{
  "d_model": 160,
  "lr": 0.00686,
  "doc_mask": true
}
Each number is 128 + 24 x the weight over the matrix's rms, rounded and kept within 0 to 255. Layers, rows and columns count from 0.

# layer 8 MLP down (transposed), 640x160, rms 0.305, rows 566-585, columns 80-159
[[100 156 104 128 145 119 136 120 145 125 105 111 111 172 136 108 104 118  92 111 119 117 126 141 119  87 115 106 160 102 120 145 112 111 131 151 129 152 112 126  79 120 120 122 145 135 116 193  78 160 118 126 138 143 126 115 113 100 142 161 148 131 120 197 103 142 111 126 161 126 122 135 139 134 165 132  98 178 127 123]
 [106 169 147 143 113 114 129 120 123 100 131 110 136 123 133 113 112 153 144  94 145 116  86 127 150 113 180 127 115 172 140 133 151 134 112 127 105 153 139  97 146 154 104 144 146 102 138 105 124 133 145 123 127 125 127  84  84 126  65 113 102 120 106 123 134 145 136 109 119 148 111 148 133 139 161 107 155 142 116 135]
 [132 130  66 122 121 118 112 130 149 140 117 134 139 122 137 115 168 132 133 101 129 141 146 161 142 130  80 107 163 157 138 100 111 118 149  71 159 109 138 114 149 126 111 134 145 120  90  94 160 120 141 188 150 128 136 123 107 153 151 106 151 102 162 157 188 101 102 114 131 105 142 134 138 117  73 119 115 102 114 116]
 [132 126 123  99 115 111 127 155 118 118 104 126 126 162  99 131 137 150 118 121 123 120 135 144 132  86 143 129 114 119 120 134 143 106 127 130 118 134 135 111 119 199 161 116 129 129 153 118 145 125 120 130 154 127 138  96 122 112 139 134 119 125 128 122 136  92 137 108 159 140 110 171 104 147 153  98 100 155 140  97]
 [134 137 128 169 139 144 133  88  98 137 122 141 161 113 115 123  93 131 110 118 117 119 124 163 123 137 161 113 108 130 155 170 145 197 176 132 108 156 117  68 108 109  94 106 126 118 163 147 139 133 125 130 138 139 125  85 149 146 164 102 122 127  95 137 125  82 158 133 130 129 128 131 170 177 114 120  50 113 103  38]
 [147 139 122 150 134 120 146 105 113 125 135  86 135 138 106 150 112 143 151 141  91  94 140 124 113 106 121 117  89 134  99 117 123 108 152 125 129 115 145 144 135  75 117 134 146 139 107 151 142 137 132 145 115 101 105 112 139 136 142 116 118 145 152 124 164 139 137 137  97 158 154 110 151 115 120 130 162 149 167 157]
 [137 119 127  97 134 158 127 130 138 125 131 154 166 118 118 108 137  98 118 115  87 136 110 152  98 137 135 163 152  93  94 135 148 134 141 137 114 114 127 112 128 160 114 139 157 134 157 123 128 172 139 119 136 145 121 126 145 130 117 169 163 153 117 107 102 116 115  85 135 126 115 120 162 135  95 147 166 158  99 120]
 [ 95 166 115 131 140 118 116 136 148 126 136 141  96 106 145 125 119  93 136 142 135 173 135 172 111 123 111  88 117 155 119 127 129 128  93 118 162 157 124 134 120 197 128 107 100  97 136 172 160 131 153 149 115 122 139 129 123 134 117 124 142 112 146 131 133 120 128 113 151 146 164 131 120 142 131 133 125 141 185 138]
 [138 115 117 113  95 131 132 114 104 125 138 125 131 130 134 173 124  89  91 181 114 113 119 150 163  93 158 118 128 146 106 133 168 132 101 134 114 118  72 134 118 137 160 128 146 122 144 112 117 109 142 129 136 128 115  92 106 102 148 142 141 140 142 121 143  97 103 109  63 155 152  72 130 105 121 149  97 126 100 137]
 [130 160 132 150 160 180 149 130 135 133 119 185 110  97 121 119 152 135 177 146 117 149 102 104 129 160 138 137 132 106 162 116 133 110 119 132 100 117 151 155 129  91 125 137  95 146 154  90 129 108 130  56 136 166  98 139 131 129 142 115 130 128 134 137 111 110 141 140 105 122 127 141 125 122 128 132 134 153 128 151]
 [153 136 136 117 128 154 119  96 131 135 129 137 127 155 109  96 146 114 112 108 105 142 158 122 110 113 137  99  99 113 130 124 124 164  98 128  95 112 108 165 173 146 113 147 105 122 161 102 102 147 121 132 126 123 146 121 144 120 127 136 100 117 142 120 120 150 160 115 121 138 139 165 139 128 122 152 104 220 138 102]
 [183 122 180 147 115  93 164 137 138 146 131 119 137 109 140 115 139 127 147 121  84 100 109 141 131 134 137 135 129 146 135 171 138 118  65 106  85 157 125 130 133 103  69 130 120 115 157 121 148  61  89 144 152 115 161 141 128 148  93  87 121 122 171 127 126 116 114 106 133 103 107 124 162 135 124 139 146  91 145 110]
 [134 108 101 144 163  97 129 171 121 160 153 119 155 151 129 101  77 123 143 124 112 158 183 129 162 106 158 132 120 138 103  78 131 140 153 142 115 151  94 152 163 150 168 141 117 135 181 163 121 106 120 105 153 128 134 147  84 110 124 144 123 110  93 119 119 170 114 116 155 131 159 147 150 134  57 115 111  96 158 164]
 [ 95 132 116 116 120 129 141  92 148 146  99 194 108  75 137 103 114 130  79 106 157 134  99 100 122 140 150 112  92 133 125  93 132 157 122 170 142 168 141 156 118 143 110 119 109 112 105  85 171  97 109 135 131 168 158 161 134 169  93 122 139 159 122 189 103  96 109 127  94  97 123 102 135 114 131 108 113 148  94 161]
 [128 134 127 148 178 130 182 130 135 172 127  81 127 146 115 147 102  95 145 136 102 154 151 159  70 148 130 121 167  96 165 102 137 132 150 152 108 123 192 138 146 116 120 159 143 129 101 149  85 130 150  97 144 158 110  83  96 121 117 124 120  95  96 146 171 139 121 157 141 114 145 157 146 156 149 149 124 133 108 123]
 [142 127 135 122 138 158 150 140 143  95 133 131 109 155 151 130 154 157 120 184 154 109  82 131 146 117 187 139 130 154 139 122 127 127 146 140  81 131 112  68 154 123 132 169 107 153 147 113 127  55 149 150 142 108 162 157 141 154 112 138  92 124 135 112 146 127 168 176 145 133  66 107 126 142 135 111 150 132 114 142]
 [121 127  95 122 111 101 159 111 118 109 106 100 163 134 100 142 109  74 128 137 129 145 141  92 125 118 122 112 160 136 173 135  94 178 137 133 167 118 103 169 143 146 153 112  63 142 144 132 139 100 102 114 120 160 119 100 114 147 151 135 106 122 155  74 143 104 144 143 146  92 139 194 186 132  95  92 108 126 124 103]
 [155 160 149 131 154  85 137 131 144 102 158 125 120  86 146 120 152 156 121 156 120 150 129  82  97 134 131 129 143  88 130 106 177  91 138 108 130 146 162 133 138 137 147 133 133 118 118 138 127 157 144  88 103 156 135 136 147 145 151 108 159 100 155 126 110 120 129 105 145 144 152 100  90 142 134 148 147 133 138 155]
 [154 104 158 125 133  94 140 109 111  99 108 147 154 135 132 112 154 137 122 144 103 124 100  87 112 146 115 127 138 131 157 112 101  99 130 132 147 136  98 117 108 121 167 129 128 114 126 144 123 154 141 132 118  77  99 124 146 131 144  90 153 150 129 143 138 113 115 147 141 100 139 117 128  86  96 122 101 102 134 120]
 [ 92 138 124  99 116 184 104 153 130 110 124 152 125 148  96 149 136 151 169 151 135 153  91 142 126 158 168 100  99 171 127 141 121 158 138 107 131 118 184 154 121 131 178 146 116 134  83 103 184 112 134 113 132 136 141 148 139 143 124 145 135 136 131 118 117 113 135 132 118 117 130 143  83 122 116 123 104 116 104 141]]
# layer 8 MLP up, 640x160, rms 0.282, rows 567-586, columns 80-159
[[162  79 156 128 117  81 129 135 170 111 141 129 107 119 126 109 130 146 138 141 127 117 115 136 163 150 116 172 111 129 118 159 122  79 139 122 107 138 112 128 173 114 142  90 134 110 136  98 141 166 107 141 140 138  80 124  70 114 148 139 139 122 150 123  90 149 143 134  93 112 109 137 100 101 149 118 142 146  99 150]
 [174 124  86 167 154  97 175 117 157 110 140 152 180 140 141 109 139 134 145 128 148 155 117 117 155 156 123 139 148 117 177 154 151 160 125 136 150 119 113 171 146 116 147  91 127 103 129 118 139 125 126 171 152 157 111 160 138 110 138 154 150  97 191 151 133 126 137 132 133 120 118 142 120  83 102 125 112 112 135 121]
 [111 118 133 143 121 126 104 112 108 114 128 150 149 136 174 114 108  90 118 130 130 133 109 127 125 162 129 150 106 149 144 161 101 147 127 111 159 132  96 163 137  47 169  94 100 133 112 149 139 137 162 104 105 127 106 125 111  95  73 139 128 177 127 112 125 142 131 125  99 132 147 133 140 126  34 171 171 133 121 167]
 [115 106 135 125 134 166  97 111 106 131 155 145 156 154 120 106 141 162 104 151 143 144 164 123 137 132 152 122 109 152 184 119 101 148 137 132 155 131 130 109 103 100 110 105 122 122 175 126 107  99 130 108 169  99  94  86 165 170 171 108 123 117 117 105 165  82 222 137 132 115 102 187 120 113 113 130 123 109 126 126]
 [172 119 152 116  76 144  76 162 137 129 133 124 131 111 157 162  90 129  79 113 167 137 118 138 146  99 135 154 118 113 140 160 153 123 110 122 125 159  85 142 168 132 151 112 101 116 150 119 107 152 119 130 165 147 129 118 148 116 119 136 119 176  81 123 140  81 124 136 142 104 143 156  77 137 125 132  96 122 107 115]
 [142 172 126 117 143 154 155 144  72 137 136 148 138 138 139 126 116  95 141 123 126 132 148 151 159 152 145 116 141 152 153 144  72 151 129  99 136 109 129 142 155 134 109  86 148 131 132 106 143 111 119 132 165 151 130 117 154  89  85 148 125  88 119 126 143 103 114 171 135 149 167 121 136 131 109  93 117 127 115 159]
 [120 146  83 117 125 123 135 133 129 117 174 108 147 148 126 137 129 114 131 112 111 139 139  88 116 151 171 116 152  96 143 150 109 115 163 146 123 107 132 160 108 114 128 153 196 112 154  90 131 113 102 178 137 176 125  72 136 148 159 135 169 164 170  94 115 128 145 142 151 165 156  89  91 128 112 126 110 115 141 139]
 [162 122 107  70 113  75 116 102 170 122 147 176 147 110 124 108 148 129 135 140  65 130 148  80  98 147 134 125 119 114 145 159 191 131  94 148 101 106 118 112 125  98 121 107 122 118 152 165  57  80  85  94 154  86 139 118 113 123 113  96 117 131 122 168 141 156 150 117 103 135 170 117 119 109 137 140 109 120 126 140]
 [119 122 115 119 121  97 137 125 118 100 106 110 135 106 155 123 152 141 110 159  88 135 134 119 148 119 113 153 171 133 168 121 165  81  97 101 109 132 129 162 102 131 120 150 141 123 128 105 132 121 130  85 162 136 102 156  93 133 145 153 133  97 145 158 160 145 162 150  92 135 123 163 133 145 207 104 124  86 141 103]
 [ 99  88 139 130 120 112 146 155 166 124 115 145 108 171 158 131  92 135 142 123 102 163 130 106 111  93 124 155 101 154 136 157 155 159 144 127 110  92 151 115 131 151 142 115  96 131 115 138 157 151 156 117 135  94  94 120 123 138 141 138 134 115 104 133 112 115 132  74  96  79  98 103 117 147 108  48 156 164 199 141]
 [153  59 155 106 109 154 102 162 148 130 208 134 162 111  90 105 111  92 143 114  65 122 113 159 122 109 110 160 142  94 127 159 112 131  95 108 118 124  95 147 113 101 101 129 166  87 150 142 113 125 133 138 113 121 159 138 121 139 138 155 160 140 100 150 156 134 162 130 142 127 123 106 106 175 101 149 103 114 137 117]
 [137 136 188 140 156 118 118 107 200 109 124 148 135 146 141 135 118 156 184 121 133  97 122 134 186 100 126 170 108 180 127 159 128 152 113  90 135 141 150 121 132 141 114 145  99 100 168 118 126 136 130 126  97  93 149 107 100 154 123 134 133 110 112 121 133 111 123 134 115 107 117  86 103  75 138 118  97 114 155 119]
 [128 144 113 143 125 125 152 133 146 109 145 156 144 104 139 119  87 116 113 108 113 118  73  99 107  87  89 103 128 130 180 139 103 111 110 105 140 189 107 140 134 116 129 117 130 145 206 117  84 163 118 150 110 134  93  90  89 113 158 183 143  96 134 139 137 129 120 183 149 115 132 116 153 125 130 151 138 128  72 139]
 [131 138 127 132 172 120 173 171 140 166  75 129 139 115 142 148 125 136 152 116 114 109 128 127  54 131 153 143 173 111 151  89 117 119  95 171 124 149 170 184 126 107 148 125 103 113 150 139  92 122 175 130 160 120 104 113 148 144  62 116 160 119 145  90 130 132 140 119 115 114 128 119  73 141 150  81 126 114 147 125]
 [130  99 139 153 140  92 156 136 106  94 121 142 153 100 158 104 121 109 142 108 145 121  83 153 171 147 133 125  95 127 132 127 108 118 140 118 115 136 142 104 153  89 144 158 168 173 114 112 136  45 155  93 167 154 142 164 108 140 136 132 115 138 131 125 111 123  92 180 139 105 146 149 123 153 110 141 115 117 165 125]
 [175 138 136 146 114 139 106 145 122 197 148  83 163 105 172 139 102 102  99 132 119  96 114 147 109 141 103 150 135 129 180 135 161 130 150 166 132  57 120  92 145 123 125 141 165 127 122 118  96 164  80 153 130 115 127 155 133 153 239 126 154 108 104 102 139 112 136 126 122 149  97 122 133 119 127 143  95 105 104 135]
 [ 91 118 134 105 113 126 132 124 157 129 109 124 120 109 132 121 148 120 106 119 131 125 153 127 108  97 115 117 133  97 150  79 139 124 144 108 152 137 164  95 122  92 105  95 109 149 147 105 126 203  91 107 156  99 185 131 112  88 113 100  82 125 146 158 133 130 104 157 127 146  77 119 121 112 110 127 144 118 156 157]
 [120 179 112 109 115 125 162 150 153 183 144 139 141 194 119  93  89 115 140 154 128 153 106 130 168 123 119 113 100 127 146 123 128 186 150 120 136 128 143 136 122 120  92 118 125 129 130 120 105 155 121 148 154 111 152 125 100 155 127 130 121 155 113 127 104 154 116  79 102 153 144 138 109 133 108  90 140 119 131 103]
 [142 151 108  92 107 123  96 112 186 119 151 135 107 139 146 143 117  95 118  77 135 108 134 142 147 138 161 136 124  99 116 147 118 143 144 139  93 116  93 144 161 125 141  95 127 168 127 122 120 135  95 109 131 126  95 174 155 113 140 182 133 121 145  69 104 109 145 126 117  83 173 134 141 137 130 117 122 144 158 154]
 [ 90 148 133 107 101 121 149  88 157  96  66 140 158  69 114 171  99 168 108 155 104 120 131 146 110 139 114  88 143  91 143 162 104 127  97  70 143 112 135 122  98 148 150 160 116  87 129  95 146 133  84 140 125 122 123  82 137 188 168 138 147 143 135 161 100 150 137 161 162 121  83 155 163 114 123 113 142 110 152 124]]